From a checkpoint of a small transformer trained on Wikipedia: untied embeddings, 149M tokens.
Each number is 128 + 32 x the weight over the matrix's rms, rounded and kept within 0 to 255. Layers, rows and columns count from 0. Numbers have three digits each.

# q: layer 5 attention query, 64x64, rms 0.161, rows 0-63, columns 0-63
# k: layer 5 attention key, 64x64, rms 0.162, rows 0-63, columns 0-63
# v: layer 5 attention value, 64x64, rms 0.19, rows 0-35, columns 0-63
# o: layer 5 attention output (transposed), 64x64, rms 0.232, rows 0-35, columns 0-63
q0:131115158132118104124122141154155126140142137091113130117153177119133092115128110140152124145159126137106141080119113085169069108126137126109124148167166137121132139128090084100117108135099168
k0:128128127125133131127129131130130134126129131126134132124124132130126134126127130126131128129126129129128131130129130131126125131133127126131127129127126130130127128131124131125126129132133130
q1:124141097124135150130137115100103129119114116160145125136107082135122163141126146115104133112097128120149117178138143169090181149128119127144132110091092119136125121128162167156137150121155089
k1:130132128132127127134132124124119130131130126128126124136136124132129126135129124133129134133133132130131127132128123125134131132127127132130126127127133129124130131132130125133131124127129130
q2:131136127129126128128132120128122127121134136128129123131122122126126138125123121132121131133133117116136123130127140128117133130132125127128116123121130131126122132135134132131120131131131126
k2:130134122135136126128118123135134117124134127126133128120119137130120126123124128124125124121133127120122130125129130128133147127125125122131122129128129130138134124124128129123126125126127128
q3:139136130128137146113133137136122138127126124138130128116129136144108136135123120132126139132123136137140139141135146138108131126124116126127124119129127149129111128138121136133119144125138127
k3:143124129116129138126133149120119134114121131136137119128116135135123127121129124136134126139126124149137144133138146125109094128147126126116145125128126123113130128137125145129127157129129114
q4:107104102167143107146105149134168148079135135179167083143122126148187206098156104092165135161070124091154107200114094141131134139083099095153109139111109180149122067157085178118168126127140079
k4:151108177124102087140111091169123101097152150151111060137088151190177121094137079106144140089069091087093122180143066171194140118183046165128149156114102167140119126154070141127087098136167129
q5:083255144080208164107102067049095153178090105154119051164135167102124096157094151099090160085196154128187093133180074139100205103185075141170119126046096121124141122108182189188117106125131086
k5:096255147199143184098144097038061169180174089073092048164235106060107119154153125092110176149164120115182130120114110076152122147119147116133052163113212130114161174095156043152142123125132107
q6:150058219176124163129096180078105051148128146106164164183101154185078183078145176161105094171190173085153164055069112118115156099187149124071143179136084176048058120174129023100101100150125176
k6:177063064205164163083189171086182064146054219194137151125182157143096139119126183181070136192182143073157165095064147111056178095174036152140161079096078175136067161090130035123172071122103115
q7:209130081129127193094176142088151129082082094141184186155097071154113129090137151069156134098146064201034033125075129173145195154156144141067102098073106035130125186117197134143170070139083112
k7:084116102126144113144151164087227146078128093125169238091147092123132146150192168130121108160084023190072077078142062174061255093136167096170105053122152086118181159130189144160163107086077088
q8:127126130127127125127125125130131126130127129123126128127129130126128123125129123127128127127130126127125129122127125122130122124127129128124126130130132129126129128126124122125127124127125132
k8:128126125130125130128133126122123128127128126132121125128129125122124126130127127129126129129125127128127127130125124130123133126127127126125129122124128127123123127130126131127125124127132124
q9:130123143131124118128124135143140129135137136114122131126141151124133112124131122135141128139144128135119135103125122107148103120128133131122127140148148134126133133128112107117125120135116148
k9:131131130130134129126129132130130134129131135126130131121128136129127132126126130124129131129129128130126131132131129128126130132134123126132127129126126129128125129128125127127126127131131133
q10:129107150129123102129114139140145124132137135108117130125151155123130087125136121135148132133144132137115129091119116096161099115123132137119140144162161132115130132119105096112131115135108142
k10:128124134120128135131130128132141121116127134139131132135119130123129129127140138133135122128129123136129141123134144125130133113124136130121145128134136131129128131124132143129133142131131122
q11:122102144121136104140125125117131121120124139137122117143137113112124109133134139141134140117130127122127114120116121108141145125117138138131155138146154139109120129110132117118145126126118112
k11:116104141106110125134164128098129137119112136154097128158136115090135125134150148129135132132124131146134131115115129106146128100100140138106163122125132131117096152134117128111131130136127119
q12:119128132135126131119130144100131129111116110134133127128130117134106147149125134130121131136122141127141116130127131135117130132123122129119129123124110132122120126142135126127131123137133116
k12:117123127130115117113132135123137121126123126143139115119121125141124127123121123120122138127105128121141115135126129145127115133142100126132117123128106124123116133135118124134111113145127112
q13:192190171133155108138087162107199200093050114111148152101190165105104077184117127158035058144033187100068124150130143139165101101145081098106127155146219092047149099186076155112189106173149194
k13:100154180137171083127133118051175214053090145124122087123189123100093042038076173143151091202111231083128085148162111221144148182077128086168104127148145087077091125170103149239104056115165145
q14:194126195111213086113149157108159145079057069125093170068122077137105152127156006134122143137142132087174129083153155091145153057133151158157087183206103019132140107164081143171140059112173020
k14:100062146220145162079153092179094168144114098168182152082183066102058029097191082054171077098143108092217171124165156177099194059200141111130128171195104039105121089130064156122113041176147099
q15:056177135126130142071160223117200136034122037107192031107122162178081172214120106069193133096165171206104052127132118205104105151128062150106126134103111206146171110093119097113101122147183136
k15:103199178077124111022112241132173173112174082118218135125091083170179188163122104121089211078039115112162069091142081235064062191138053123181070152143086127170123146108156062123118119163150088
q16:175145089110133127107103247057105190143116046177114117157096085143187150119150147118114106120059118128178190221082173119120164122079046129116110086136052169094094041162180182183119144153133103
k16:176122152163108110146131224093128149106086149153063054104060106153132081123120138138140099163110068079119197121128196185191110128148066111099149144097071097088170096159080158236102165158064152
q17:162143205213167184032056115107129175129243208089139136129116189194115100180124108151163072177107146138099081154075122080106130080090147181094093130146114075097083132152089082191111156082096080
k17:185117165176153099058068162122123135122175225121052140218185158128088169097159133086137111167066096187081087148066164163015064037164139167177214079105138077073150159078088147154044071130155088
q18:115111145122118120057168117066122131138118165056135036100073130127075207168089139194130068140149104165127067154127158175077109115172114090190165129245082152184098132069135197158123152164094091
k18:125119156142181101024130104154134153184202129120120152123100152166063207122108187007099135053133108046135005117146213089104072140153138075154124127200119200192100079083165157129156075191078168
q19:150093138120185130132081108143138156147101114176158115128176154104123138055163092107145145101106134153098070163104034097194101135114133138123109195136242170128181124120087134137128109131036107
k19:129110173130142087143134067141073130065108121157145069149142112174145127115128094082150070117104103117171085123101044115195160156129132161182115117158166208114241160146133111120133096109123152
q20:044118146140098058123133176154170117082103118066165075159182172126078072138159166179175214196122142062152084106173141123134111165121097171120109049159083105107106161176171120125211121157092134
k20:041167093089062085089143091134226028145211130132119078129131133112109119111154152177136233164050138132140098190154218178131135128167152173098049132132114105083085194175090162131117117194105111
q21:143119149144119130108166126168113166146146127048080078140091167121141107100102095122151123131127110214110158083071133075139161119142132025123153142194145183187120120087101153107117094111159183
k21:119082165145139104176159214097063220153169149056035172118115126109117134151101140100133165134140092181076114134105098073139110127147104098121136180095116145139067074132148119115180075123111181
q22:117166094121058164143120151075176078142153167169144176095095161103167153187078133101049059116162146065122179129141150211133073119158128192154131155113037142073094060117126106137101150118143100
k22:184160122136094180053107078121224148177058117170144144143128180078174137128155148144081107074175173003101170109125104190117117142081113116107200127091089109204130124083114120176084185109156085
q23:115142133113091174123065114138110086162072099106104086164149144119118129044096088165152149126112083133124177111105238210060163110181103092132170104076170093117118054183195088204172219164118138
k23:080121119130191126121071170163114009133091108096100069079166150120133121047042155199113104181073143108116147124096200235090164118160188163128070203127195152160097089093214113122176186090074154
q24:150141115115138130165111055111136075141168167187123120101142055229157190115126139129205066173107115051162084144108124158040147093131105025133118130042158088127105099137143131079198192138187135
k24:137191145094179152182108110174105056130138138110136136106141114181150195084072113136142085181113142119106101133172072181114179069190073144096120067138234136176005090105067139124084103112178149
q25:131093166141113164125111152091121174156163112212141108104151127082167154171056091197148093103078080159103055153117238093096094137077153165103161123093170140184142163113133129196048155153088113
k25:126127162136147076162069176132062090117072135197175138166104141136093140155080115045128095103086126169102038066113208094142132090021161102185136168130142140189187135132166169156030174135076123
q26:168157080126087168077092107091121100150103175107076148126107179129118125080116099087132107124133086183119129172102065179168089126153133098153147143185093140111093116123141173166211140148045065
k26:157111135147096116075113053097160147120137091087075148064108210150123159081146135083126066120134061041132106171132089190132079162230176121122149086141173182174170125109182164178150144104091150
q27:101145204182133145161099108117198176146141096112055094153157181129246112097077102110137156139248155193132136026131142066175081064133104069107142175098163144124135139147122109113074091124120129
k27:096171157228135210217139140092104128142133090086115113092151107116112085089115106122110146116154103177147159110100098144161108068101067107125113181133171127210144133108197055135109121132119048
q28:095124114230134153171112091155141197115118106066165119206106111155209132093122163140014180139148153145094168173130159126093142157155120073130076079108058109153145159169142217136098068079131148
k28:127146110219165152214115092177199120083211150063131108111099195163074070050110127187086186101190107166064151193125146102110153126103090077149101158116073140132219115153190118108142072151122087
q29:128136125139178170113113085134044134162112081145134173108128041188036135164141170149052128115084201135164143209160110130052135161117153150118125100091092094111169195151157152139113150088147111
k29:142153079158145123135120127173088117124141128098197156088133159166053130114075115145123103165187196171206119154093160109078066177139138103153111060152117099090212140145109118093099089153118118
q30:160163123076151075093145159146156163254188115069163109115128138128156069108192195142180067160187130112101142134116080053169087096121076160144062108134142095128164081092142091109071138132060215
k30:134235122096181144118100147175126149177179138057109060154104047144140170163143169105136091131129108085104132077124162078162154146104096129114084092119132095074225074098022115173160139136066165
q31:120082112127149082147141081089185187090133127110092100117154028167176149132153237133115133127186181145117086113145116140158079093102050105122130128184201103051107154113174150063121184134080086
k31:103141152107142187181209087119201119097158102153087104133101009162135146082125184150138106115127123192175119100132135158180060071058103112096170027239161129113122144128148127129128113186125066
v0:105161070141115148143203156100100112077147142178088072131068163123097160164076172106110146159169106084034165081145087161109127114092156155218163167172176057111106156130147120084136119188106136
o0:187131190078110085136144167177152088066121126141089189142173107112189159091106000145120142151168178111117181185105091053178150069135129112070116146158103089155132135116102129147152086083113191
v1:043124152105165188093141119152141105197036125177065148197111121186173111087133148150204139101157090101095162095121112081059071093075159164174140105089147127171151145162116086176200020142152136
o1:122100080068153168078153137123165131121048026184067135131129108094123076174066092142117183096084160170045178172125133195203129108104076117201183095164132089155145196104097147147147179180092161
v2:167064153085141114175057156112189096213122175100134121146158087121168091170096119100070166161106085073144134095237118058148130124163156159145113142112125172064119150133135151166143100091152084
o2:121124117182150167093073151086140184197081099172095117052138122150116170167077130084088110103114127200100115199221146111077156126133135169073146136164085150072152136098178050096115147144187085
v3:217129183161057156131169117111140065110144078120091136067193127148122071183175132139151138143159164146159136190109097150102182122047137111135068134141122120097096074127153101100171179130076127
o3:110087079145085182199137151199087161147182147076127040048130179133142087150167070175172087137122200120121131085088118103123105113108159146102114133101103153165149105083176173141127123147117115
v4:145156163130105074124117071099128063077127113113138143102137143085157174155120171126107098168143105154141185140088146131112124113077101164109127222207089189107154174118101131095141062115186143
o4:185154082208127141111134168191128132173107169130084121134123134114094177088142105135170162072158101115133092084153140060135124076134125114115149103089147131128087194153148093126130133200059051
v5:139116213081129114126138161123057151073156189086143073148092124071133133137182183121063154122150119099118116127121163185099150112102158135079214086073152114150137096180132108102169121137172104
o5:093173174130183106187075136070114125127146121118141079149160142097098154112128104156118085122201129132187192196065064112089102135084159094163101142079154124120105165101144107069169110210082189
v6:147146167151059181127145172107112088106185097150105171113124151159117091144113125173119109090164138084100078141149191105127091158151110103105127154169214098100132134154132130103155068037114063
o6:111088096072174144153143147138181084158199164138164103113099127145094123111184067067096180147066119099138115181113067052177132134107146164114143104115149118117142105138135138100094161166167165
v7:203113070120109121140109144108161139111158054122098122140202100164110108174199126159066107095135155079075120099082176063126125094140173122138127193093173114160135147133133145115123095221165094
o7:076112111130102124202101151122158107165120191059143170127110111135174054081152099061162111094067151147096123218146137083211136100099115177110194135080147157088151140139126085158205121115144086
v8:149062099146129162164211109049154123151056161091135112194140136153108138184095149205178082112113055135075109129197064137143142064119166151061073142140118088137121171096064149185077184147178131
o8:062110208082140116100109129185111173078061154099092123094116137115120214180096157133174139163119157122077150139219084185191145059137109107139247129157100135144124128093168071097080125042131121
v9:152144124155137106105097119094141136160119100107190116076141187232100103169119092035099105103139132086129142148125175124133073105125138156109094100129158159122100084143191159079162099105137155
o9:086127104088145124116145156153179164189113056116163111180131060164122127101185166128158127077091125105124113178075141088084157176174155169119114098089087143094122162130182176151123128083085094
v10:161099088090155142192104102056133175116174175087149166120169122098100163108134102142164174173163091154114134168101130148159030145140129159155055153082138078129060119093100105206107091106110085
o10:125158115195131149079145198071140105080065101088187116150149143108110170136134153149194163104115071116124162163188158124133129066187101127124131111124104108116130031050128111131128135112205129
v11:093110124123153156119058083106122173174155115134125160157114147151105161138184103184095163111049142084097119129118119187129127080084136148138133174127154137079110139114102124129154085173095143
o11:116175098129087107158122134114132067202113079174116170133131118130179072131110175100115161116176163118160119156154130099154095060141067118121189136126147141130150133089152110149092065142139118
v12:158157109125158113093112155099172115190191166136149086122165143073154120081111053166181077107139099109083106056121129138147119145100197074133188129152069144137150108145166101041188114175168084
o12:229098126134085105205126135099142102118102097176117126126101059143106147169173166123104129106102161163115217180130077059176144178061155147107090130097173149132141123168068094141130127140091075
v13:107112172077058162100042146139121151077108132148125153089108161146063082119140212131193122089147109113154099142096122144206183092144098082184120086113105118162138150093107112126186195143149102
o13:129084150112087130171158126086052133178170149052103086201114171163099088156091106206103136172175115114149120115133097129192132167091130137085101099113147078137161198060129114162132125089146147
v14:094155152120064160153158158140157086111096104126157100189206154143101151088176191131139083089071130131103164068157103123179059076150216086145135119081132102140177158117124148088187083113161132
o14:102092161085163093151129173132131147200113110125110107106141138111174138106067149126170117124097133179123138196144122135221152126094140137098171112086095082194102158158000112085091167145121107
v15:122115167072103136143066095110189167163138147174099085161115024087091140155134084104086125116124129188118167145125142138173157141168136188042166104081105175080059185130172151139099092128115152
o15:162121095125160166119089084030098138185067087086069098100116124108111156103098183107129127094185099145177148120150163102107119067128109090110110190119085215129201182199194141107175151132170122
v16:146186127125140244099057114110148080137054185064115143138049085080126123140180138126106110220135095144131091132136125069118109155154134140140124130169107133144110142214159111102095158127147132
o16:089127149103164127108193133064127198114108154156124098121106106098163163080136121138094108114122161115086201081160126056070129121169111087151137138153170187103140184074084104144130152230144097
v17:114153154103149129155073158086099116112150200050088115104089122208100148147084119131186134054119124075196160106076092184120163182172163092163164149135126093054089182133170131143093131090170106
o17:151106148121120136154143113135110210113147089118195084157094069148098162089118096109045138215228115108178132170080141107195097104142138136203065144121093109119146122105183073170109091106153089
v18:153103165133119134170127144058165098142073115130143167130128149145073126123116144102144147164114164089039159179141134143147139091147195108119054113135134116179202117067101104133109087129118138
o18:105134116076130085161157144124149176210113146104121109102222117152082125177110122178144140119064130118119083140218108156119148080126098130133178124170111115123088066105099141143114140094144112
v19:081096110157092147114170110109131085182108119145156102157151065179098105084157055139093156146189155160085105158134118121125196116103152083224084150140134145133057129159089181214099150083141134
o19:143106088031130192089167145140119163106170086132113200096070151156132105125097146112159129089085170204143112151119134203108155057089119136112135177126123139167124109034149098183144163080150112
v20:160099119115117128206109147205162186144050157156148099206145111156059157123139144103116168097080099123120086205097089109095132108137093084071103190122172080116121102047134140132157130124149175
o20:096136141127162107149100140132100178169131104068151145112148121163118116120161207108132194124162166155067038098140095191131140042171106179049178152152074080103125138123097136072160116098138173
v21:162137153067131150087187110205130078164110125159111109105090156152106099070074121133072171110117166115147075169126170213154172159086114094189112136098140139090133188085142120136128139111151088
o21:166167119141127140118112102068190169150207081129142154107127134167144070063079111127172112184154179094152090079043103130132136116082170137102118106180129078163101099103188118181105137139129144
v22:168109124144152118101183085108160204088127111194085146167126123068208139108153161105142145135076142123137099178099156120096161064104139075116047095134156120132096195088125100081119157033192198
o22:127096124146114144056121121138150147219164088034119155143187188060088095133176118120200113157177160169104117051144109157136093145121114127123156110159144196138158100106076065078111088099086220
v23:112131118104147149162135152137131131121109112112120151166137193098181138110156173171110078026108150175114104189089083123125136065204141145219101106163140103078116079131071099109085097172135157
o23:109107149130138109116158141145168104091077105026159180051148126125142090147111100082135147139168136150127109114190130177181127133132125097156164122069214072126106187094048173135097121129201114
v24:119100048070047182099148160100111163120083165151091128111178164137161170133088134125108158117146139129159116147120156136152166076114117146110063167172181165056192112132159148069075076139155051
o24:144114142132121150162128152182159109133136141046146122128148123108124056095081144112160101141103112061125080167138096010167119145149144131136142201238191094128101161139163055065095159130155133
v25:110103111170089150070097077126165146056089182113169100132082118103164172132151184184151126185120071158158113135192113144150143111091186080132134092067152057157106089057104116171090059163114161
o25:097116196157072169162157159080064165056127090153141164146189185115159136104101134163149092159142093085129139131246102156129150086070122067150183091140102122086146161098085197094070160114052160
v26:142136114159054191178168123130109159125164132081110077103130136195125105086064110043083129128105066092190143134157165086164200192106147151141124072213101108153145182121110029165098140133144137
o26:081142192135099193077206141111149083135179171117135167125191161138068211146073114124065074139133170051092150114039132110109094103139153135111107150188113105162157107129180090158153144118103045
v27:155134114118147167115150066102176077051145119148139116220182109039148132201144143086181145131150089152138106132121175145079127086136136063141185126115082152124111077171079107137112147140117205
o27:148174175161077133151165144162116182059095104078103057120133195098139101053132131113121173123119163233151191071164097141096142073111127124136145112073165201127116132133094144080111109131104157
v28:098092192188096123120158100185077119145142148053190136147117075112217142123060149122122103142158121105107135105093136156125063201131116105108069109121161083101145161130086199150109179165082146
o28:089134100162162097109147099131140114056152128123126116170142129151194208131216121110057134149098106115153083115129189188071161146111191086179201117129069029177109077158134051122078127148113103
v29:107151122213165134060198097058119100123144206143069191166218110104154178127145151085100135087096123169036131069167157064171169176098073175067078152163123093106105081106132166108136132127171120
o29:119182087187163044099124127233091141117188105099047159042167171090119104136203128084175105182133114131091235179160152080088106113096125042109148104153156116154143120186135061085171138101111135
v30:156148138100071142143141070035146115180103144091166161110091119134109180099114100099091196130160106159165139078201147107115127102166063156147156109095125069158158114172081162162127168136072186
o30:124121156163103190065147137126113175085063181137098189137122076100098139131095150135093146161045123101156121193140132161006174113159104091090132125065107142176136139107134171150135138147149145
v31:115136106179170128152101128110149092178136128168137137045187048171134051107157139110064133121152117122128136101092151183127060148138139139129146126120119180151199073138095131090177126072144189
o31:146129077135156094165148121121176097163101068168185068137051138143114104196151102087150116134067114203139101149128111171039123135143090109092157108116125148129121145151111156194168177155115055
q32:118107137122124102111101150155127168136120148105125153141117144131147159173178149124129147091122129153089122114147116108148125136117114135136143152114119111149102089112133107131119106109159122
k32:144138133135132151115116141128110127110109134159137120116105112119125111096131148124127114125131103169126125116126142156126154120126139122106150120152143148112125108147129143111163134121171113
q33:094072153078103135138120124092160150175066075165132137091141101124161117161198162114129143102097135140141128108134149172175055106098147128110187144123122096157106119105173164177135164113104097
k33:160104115099115114124126150163153099114119113154145133119106126109120097141115173137164105163124116151143114128145174145142152124125124118105152130118150117116118116100133120159149134125127077
q34:152161143096181159129092086133090136106147187145191071141106115145140143093173110118125135143104111062126116132094133135099144141181099136136085132114131130077131088125129153128141099153156110
k34:137136121128112106127111112124126141096147161105161145112111139143134125107109141111148113112142116111181136143109142127166176110118131176101134123140134123126138130066175159144118148117139093
q35:146082114125120151112078150141151117167178147187081151122123151119120128138128101073155114150095132173096148120178143148130119131125102135115122091127101065163118136139085099149114105109150164
k35:164143105080107198097099157072123089156049085223097131125122093163082206196166135134089151193082099194084111151170143164059077112179119050162134120102165127140115110211141183181133063138124144
q36:214110092113071156071101099115108087072163143155131163194082110090150144121098160135140170132115094130096191114104170134105133054127147142119193093108089102133101148154132140130104155143182077
k36:104101144118071143147154103163142103156087123098094136122126098106106124066139142120139078147141116208124150128130149094150099125123113139118125127128171116110166159150141125149117187175118089
q37:183137128163101148165095159124135115149126157141111151126133140121139124136129125126177081127120080081105152121120139128171128073120108140108151102116105090105070099138129148148084150100173167
k37:159128110161149106126090174087111107123086136113104149126205157177160100127137119143125120129134142089088135093157168109137153128104117108154155135105127161174132097136108100066118124134122127
q38:106153107141157100139119089124103114130112114074178100155171109130166113077144124121143152081167129180142080117134128143149110094141148149146149133117153107151216138113140077156149125160106129
k38:081163158126197112186137061101081138113103170093124169147195129140072121137148100176091162137131113126121101130120136157109121116123103064155095123116123169154139126127155138122074121083103144
q39:150101108120115147095123127173180072118148158143117115148054116118132141129174124093142117090107102099105143107106101117161132134135147181162096128168126101131155109087188150159062123099118120
k39:126148131128122151079147123153109131117179142158143124134108130131135139128128113120142127118127117134147138138143111122169139123100147100107143113110116135106118142111087126163133099120080145
q40:125155113138133132122105124150131150162144146092119124133170129160140133124116131120094143114115162099116149120133115092150130114155125132171089136081145137102148113155122141125154078130146095
k40:143113110120143110100139125170149097097146143119141122157146136116106097132129140141154118160127072164157128154114146125117139122122131085113123116161128135128095125163119115069109144146160131
q41:127167137168097162099133131136122133083166147067083184173157168109163184110072122117068162109154140135106175196148094170077167117128129125153118133066085105144144147170105090073101117108134126
k41:119116138169150142152169110113110134130131147113111136144164142124131170104121125113094146094138152129099142119149123115131099157137110124180108133120102150146117129165110094088126145125145166
q42:121092141076182147169117103147150148169044065086190120106124088199165094096206117115147099115093128130118090146088127140124123124158120143121156156160152160099136057082189188164167144123108075
k42:134089102126140135113137156133143132107120107076155140148051101132139104084113161082147060103100146092175144139154127150142151104116154161084150113110174105109144157081144180132169149107137062
q43:135183120155062120092147146113095135104180190150092135155120147070084201132078135082113119130203134118130174133181147116130149121107101131109057123111137114133145203172106044068141123132138149
k43:152133120103149128108134124154115140106148117138140119102136139114132125117146116142107134145128120136128116134108142121092141117135137112104130118143131140110131119137127144127123137099149118
q44:167142134116120151102104111143149098133132170137142124138161116139052109147118132169127169101084116092106114117124153167066212133145117191121114136111133112135121110152154128150116139128170064
k44:132149108161139089118100104144132075100161132110147133168106124101136150132084111100161111125115172076163095198135145123035190104108145190171101129085115128108154170110200104129211154128142082
q45:185135124145163145153098133168113138128127175102088117151117152108155097097163077084149120135123149133112114060116140086117188107145090132101132137135125136102146118165110133128096147141163116
k45:119129107187147148158169095119078139100219186123133140139139121092137102084063071119105097158117144143142175155109060096120203116150078180089129128119106126149171145107127153161114123139095175
q46:138128119132089138095155158123123171117140125130115098077093163150160139125119108106117079125131100149136108152133128074203099150129143130130106126128164098128078120123094176156155166143126116
k46:169141189119145051142129108189135181121156148115078145137091151138127142118074072111178090154081144089130100159175111128153145110124134163153090141113137112148196143127122150125135089112055135
q47:101143154114120177113111138142158134114089101133114165114124161139103141141158142103128131153110140147116128110160154137181123178095097180095128133121084154128153130116152147119091095132171155
k47:124103156130098093146160152097188131150110155103151152096172167111120089141165136152096154194116133121168092139136130123142106169116126070114113142111129099135155128174123083092096120141163134
q48:132115149122095132144127181098104113136139101132145164080164091172115107128155181168171122152095147169123067124095112130141109114089122140133131131125162125097101120142152062125150130150065182
k48:123151114114140144113125136104112103115172115174124096134139144156132144150144159140103141158079111161095111068091128136131099127143143134108163110181101101073132140104128098147130105118111170
q49:156122140091117121130105061164115105182105114125101138068158107166131096127164134164093171103094069121139085104143127072136052175115186136174101152155121118154120112168142144157101111146170143
k49:104137120125145119147098127121121091175124087140115101130125128128126127130113106145142148095139112133155145092129132119188120125154162126104140117158157094097122150133172197109105104187096132
q50:111173121132184059109141098157109120140126065097140150111125140137131145110103124121194169076173106154143094159164112119163093114104129130165141139098078086194131108100118077103092171153169149
k50:157112175086114141081084184209132109108122109103124134157113127153148111150164096148157131132124110100126139108154107103129159114138167090113119121106207108134134104086075165175139115119145131
q51:111125112132133074111122083118149088147112145135157138138164076136165142129107204113096125129147153099141119191139129165110156129147102174131137109130081094107152128112180160093084160098110098
k51:132129117163192146136111124131172100126121134151135167126095174144151148084114163138113125104096160111151132128149081136147115120126142146100137117139150115124143124091102114125159095122125123
q52:121114175144174092148127114089128141153128136156178129137143122161127144155094118162126130145137133129176037125117135162169147138144094086113118117127137153126109140108157153124108071153087134
k52:102108160146099098101074149112150126139166149107132158137140075097159150096112146126180069100141126122137104109149108125132174058117144127114139104120121148159160180135172200090155131183059088
q53:144104158132123151077136193135170116114087105077120168121136135157100157121128115145154114144100118188083151146173092119128129070139128079117161160126188141140107171149047111140156130133115136
k53:186143145074117133116173175167155103140105080109099144105138156183120109067156098172114126212092095167111078113130105179114095104128157059161149142121167207147091091135051113112108040128106184
q54:104167145169104146120136198116096140090137074133139137127116119130153166102105123175094129055123124196141112128100156068164132159151130157133144123138134096123139212148139151139103137162148074
k54:115108096170172166102097127099161116124139098157187091148123104132140104124121177083092141128108135141161120100104141110109136170132152117134168149132116090149139118143155105134171120137144086
q55:118068138127128118136083173097136114113110113166163149151117097184137123136139075132132124180118148141086147118121144132104128123172157180151125097133119122135098171157107110142115096109114114
k55:177107101105110062131162133157142149115093123085152150111096124159108147146097063153147137115156106091169142173127125144119134081096107152136097147103112103158165181098125142090132117124117118
q56:109098149156156100099167113136143138118124168105143110104172182070121148160143153131155087136183100110146132107169129100111076127135149106137152145141121151155109113117071097112112124126137139
k56:134123088143174153100062159114138097130155177152151085151088157062099100112126204091115143111119162134195136149151108086133177139101151137122145119160117129131165130101103123092114149124132078
q57:176142112111095176064154187110143165162156131118106087150159135149113134129150090120140135101125132118126100085104130116100173092127137118124163158139086136133125117128129107100128121132131146
k57:129136141094158139052111170112136136133115105119114157095113088151129180167179093082107141157117084156131150100111161126120092157111095090115116152112192148090072062173155097104123130218126161
q58:164149161119161063118108120165089131086187132095165134149099110167111148143121119158092120117102129109150114159093140144100081135132156137172104116111123129157128109134104136126096133129206150
k58:132115141166164097141137189105064139130164177098164143148153125100108142105086130088131126117157219099099123126154176101126121094138115147138101115137059126081110152116102149099107150091155129
q59:180090088101133118109131094164155097129097097191178049129062085105140158099116134103153149103067145134153106145162138191129164135146133145094134140159080092082139144106122165156119153156180055
k59:148133122132168170124142084148165149140064081157138127107093156147113126142137110144160147127120093143109133109159112143104068131139155123198134156141118116128090081150116074103108098151070151
q60:092158143125100105133068143160130151158127107133180130142088110155151142145148175143119116114137141117147100135087097201111085169154122107135106118105095146149158101079158159164138115123130109
k60:103147132149117108167125122112110121181164144118169118155094101158123094129121135127115164128113119081128077202090078110106130171181088116100071098136101116173173124083134121177101171129130142
q61:135133111126155157124150090106140171199109117172104211108140131124109153149141199126114163101120113146075127141107128103091156131098098113118159131080073177122168121139131159139136107082082160
k61:187128133162144117163124123132134152144130125103100129094112126157107123107114077110126087135155153108087119107111146134148157147098117138147132143086069137094125132150117101127157140121120117
q62:115111073033148137129160153154114112112115156176133091140085087100137158145134156114130115090071088103152117132164211173047127146131116143125147048100119141137131124125154191156140205190107147
k62:159154108112116142106127153109165070148101093085143147132110077140129135108102141149145111149075090107133112130187161094113077147081157127140143159089172148163123111127118144118153100114088180
q63:132110182111128148178126077094077112159164141130149059112121101112135114110140121121128163102072134112172128144139136060157159156094138115111182154146103105161161144063170116114119087191130149
k63:169125155127113078155118129127086168162146192110134148141108159116125124144074111168136102133144099131142091149071103103099151126085124148117120152134121153153149157138079109080157079150143142
v32:151117178130092135124150136103121101112134084114127150195152064078143192129121111166134128153164112161076119142106134120116140163127116105137080097155179114097111094125108175151104148124155099
o32:111121144112067142122110135093162092175087125178165117131161131117155086126104159119139116160115147107129125087108126095174114154160129164088106131178153104117106170163103125158126125130096107
v33:079117130119145180146105175083158150156159172151138123137104137122088109122156130149151107111099097140105133095143130117109123100114168101124147089134094108096131139153127100111155156168118095
o33:175100116154171119121104138164104126131141132103133108090114167140110126098141117150178085161118111140097105148145129113083136126166113125119122148120131099147113149156132135134145120125113119
v34:134140165088074186119127136119123104149148093102183176134085147139117082140120085130103124153178147116127114117112157159108107106132133101215092125105147100167114138202129109096138127148039132
o34:154137130146134150091115162132158143135115137125097140111156154064102150113147170120115163156172117132089141085101142090092143100138140137138112109134149139113102161170084126095160135107123114
v35:176143166097095140164111149128117177100180106179162121114129127122113142109145108091119150122107111114182174118092168129146087095126153058124092099107128151117151110148127117089194120110133142
o35:152090125119154117112128158094125094090110177165099129129162173114160139103130118149102112153137155116085184143138106096122174088170140112132116119108172115088105142139102123146140089136163122